From a checkpoint of a small transformer trained on Wikipedia.
Size: width 192, 3 heads of 64 (1 for keys and values), vocabulary 1102.
Architecture: rotary positions, biases on query, key and value.
Each number is 200 + 20 x the weight over its row's rms, rounded and kept within 0 to 999. Layers, rows and columns count from 0. The size before them is the row's rms in percent of the matrix's.

# layer 4 MLP gate, 384x192, rms 0.129, rows 49-58, columns 96-143
101,190,200,158,198,170,197,206,232,191,177,226,192,182,179,193,198,204,196,202,159,170,163,202,210,203,184,225,189,229,179,181,197,202,202,212,179,171,196,198,181,222,193,228,192,179,218,205,215
092,172,204,181,186,210,197,220,206,200,210,189,204,194,211,200,191,193,202,203,176,190,205,222,252,214,203,183,213,243,163,180,189,217,178,233,185,211,174,191,207,192,211,237,193,171,240,192,196
092,229,210,133,142,220,181,186,241,223,192,184,217,179,209,197,170,201,221,227,191,246,219,226,214,222,214,217,186,207,203,226,193,192,195,223,177,163,180,209,174,185,206,180,205,189,163,200,194
098,176,190,197,258,220,200,187,227,198,198,230,173,196,195,195,162,210,193,216,215,231,196,209,204,213,195,215,175,198,209,188,223,164,177,189,204,193,189,210,217,187,152,252,167,204,214,205,193
095,212,192,190,187,208,217,211,169,184,192,212,254,171,197,171,194,189,202,211,173,184,189,188,236,194,194,204,188,186,200,255,229,210,228,214,198,175,182,182,179,170,196,216,169,174,184,224,209
100,228,215,195,158,237,221,190,205,150,182,212,207,160,191,218,219,218,180,194,210,190,226,179,155,233,184,207,209,194,192,237,206,170,218,184,178,207,192,177,194,191,198,193,195,187,195,203,187
101,226,218,208,204,206,161,186,187,158,182,222,180,209,213,179,219,192,213,233,196,198,223,193,213,215,198,180,177,210,210,171,195,221,206,197,192,199,185,177,186,166,205,188,197,216,183,233,201
100,208,210,247,204,192,209,166,198,225,176,185,181,211,199,172,201,231,218,200,191,224,213,231,157,221,197,184,215,211,183,167,201,185,221,201,229,200,199,227,238,191,184,196,207,229,213,255,179
097,182,211,213,162,173,197,197,187,181,232,216,200,163,183,165,206,192,189,197,183,206,209,219,213,205,193,170,193,195,177,156,209,219,220,226,220,216,197,202,192,235,201,156,199,203,211,225,166
097,211,184,238,182,214,236,172,181,193,210,211,192,185,213,203,210,214,228,195,191,234,223,212,204,187,214,193,208,218,191,197,170,182,202,200,208,181,174,219,178,195,190,161,210,202,243,176,172
# layer 4 MLP up, 384x192, rms 0.129, rows 49-58, columns 96-143
101,179,212,190,181,228,178,230,187,199,170,193,212,158,168,226,199,188,193,214,189,180,190,192,217,193,198,258,220,179,175,179,240,179,169,212,207,202,204,198,155,239,235,220,217,188,219,215,205
097,202,220,241,203,167,190,184,221,156,190,200,190,204,239,176,208,212,211,186,192,227,206,172,202,231,202,160,210,223,206,157,173,196,200,225,190,223,197,179,191,193,188,205,213,222,226,180,170
097,170,222,224,259,177,194,214,181,196,184,199,184,216,200,209,227,190,196,198,201,170,253,197,142,217,200,218,210,204,200,186,191,188,235,173,218,221,200,182,214,227,178,211,206,229,220,221,209
101,207,198,192,185,183,212,177,199,188,171,144,172,188,173,191,221,200,210,189,180,202,210,207,217,186,164,214,204,180,172,230,185,190,185,219,222,167,262,196,228,189,190,170,226,215,208,191,188
097,195,214,224,202,241,211,201,217,224,212,185,162,206,211,227,202,237,244,193,240,170,213,215,213,219,193,225,195,234,214,216,168,207,226,181,218,224,203,172,198,225,255,201,201,197,220,195,190
103,177,186,202,221,186,215,209,192,180,182,179,182,193,206,188,233,184,197,200,230,178,210,194,220,197,168,240,192,202,218,183,207,227,183,236,221,214,207,213,244,188,215,191,221,198,193,191,211
097,153,215,204,248,184,189,201,190,171,190,192,201,207,193,231,199,165,181,213,201,188,178,186,179,213,192,176,210,195,203,216,195,208,198,177,198,178,184,209,211,167,198,179,244,223,208,204,188
103,193,198,225,206,150,202,174,224,191,169,206,201,250,186,161,198,209,207,223,191,202,220,219,179,203,174,179,212,198,191,170,203,156,197,180,203,224,202,238,234,177,216,190,193,244,198,225,193
094,219,228,196,186,225,187,199,168,250,218,238,164,188,228,202,192,202,213,231,192,159,181,222,205,234,188,213,225,234,223,205,201,166,213,178,195,217,183,192,183,179,191,192,204,208,185,181,178
098,214,190,202,240,184,198,197,200,152,204,195,184,187,220,183,212,177,246,193,220,214,210,189,209,170,208,198,194,207,190,170,192,204,211,219,213,190,158,219,202,172,197,218,204,189,247,227,167
# layer 4 MLP down (transposed), 384x192, rms 0.0872, rows 49-57, columns 96-143
107,194,201,178,260,170,217,176,209,249,215,202,210,213,192,217,215,182,210,209,189,195,198,200,217,171,159,189,188,184,197,226,193,185,176,173,215,216,216,202,172,204,209,196,243,207,191,170,221
100,172,205,231,195,229,209,196,227,213,204,171,159,211,182,194,207,185,206,219,199,222,211,204,230,218,176,188,193,211,218,153,210,203,211,240,193,213,205,179,238,202,171,211,186,223,220,256,225
095,241,216,240,200,193,202,180,231,183,224,212,206,208,209,177,205,184,240,205,210,182,185,223,198,188,190,204,225,172,219,193,241,161,203,198,215,231,230,208,207,231,232,212,217,211,175,161,207
099,207,176,207,182,212,183,207,197,186,187,169,224,212,192,205,214,160,221,200,220,198,181,178,242,198,200,194,210,218,179,172,186,185,165,185,225,193,209,212,184,164,224,183,210,189,179,188,185
099,171,204,228,197,209,209,223,202,233,200,228,205,193,216,208,236,182,220,210,211,174,165,174,158,204,194,188,229,207,209,243,213,207,213,218,167,171,204,220,194,226,204,220,224,205,180,212,225
099,186,224,197,170,188,207,160,202,211,193,258,195,191,220,213,193,178,154,206,202,197,214,228,176,195,207,206,207,202,186,194,226,221,217,209,186,229,177,160,173,203,202,210,167,176,197,194,166
102,184,176,182,202,192,175,196,188,201,202,231,173,204,190,203,249,233,208,191,210,244,191,219,193,204,174,152,217,193,179,206,216,194,216,196,179,202,218,189,252,184,194,184,186,209,191,222,217
090,216,202,213,212,205,212,234,229,202,174,226,195,205,181,208,195,187,183,226,179,230,191,185,190,184,196,183,220,175,188,219,203,193,172,168,228,189,214,219,197,192,195,208,185,190,186,192,201
101,247,191,173,193,190,183,188,213,219,207,173,216,211,154,213,182,210,178,177,209,223,196,191,177,209,204,216,165,231,190,232,216,215,184,185,244,222,180,216,213,206,218,220,215,197,209,216,208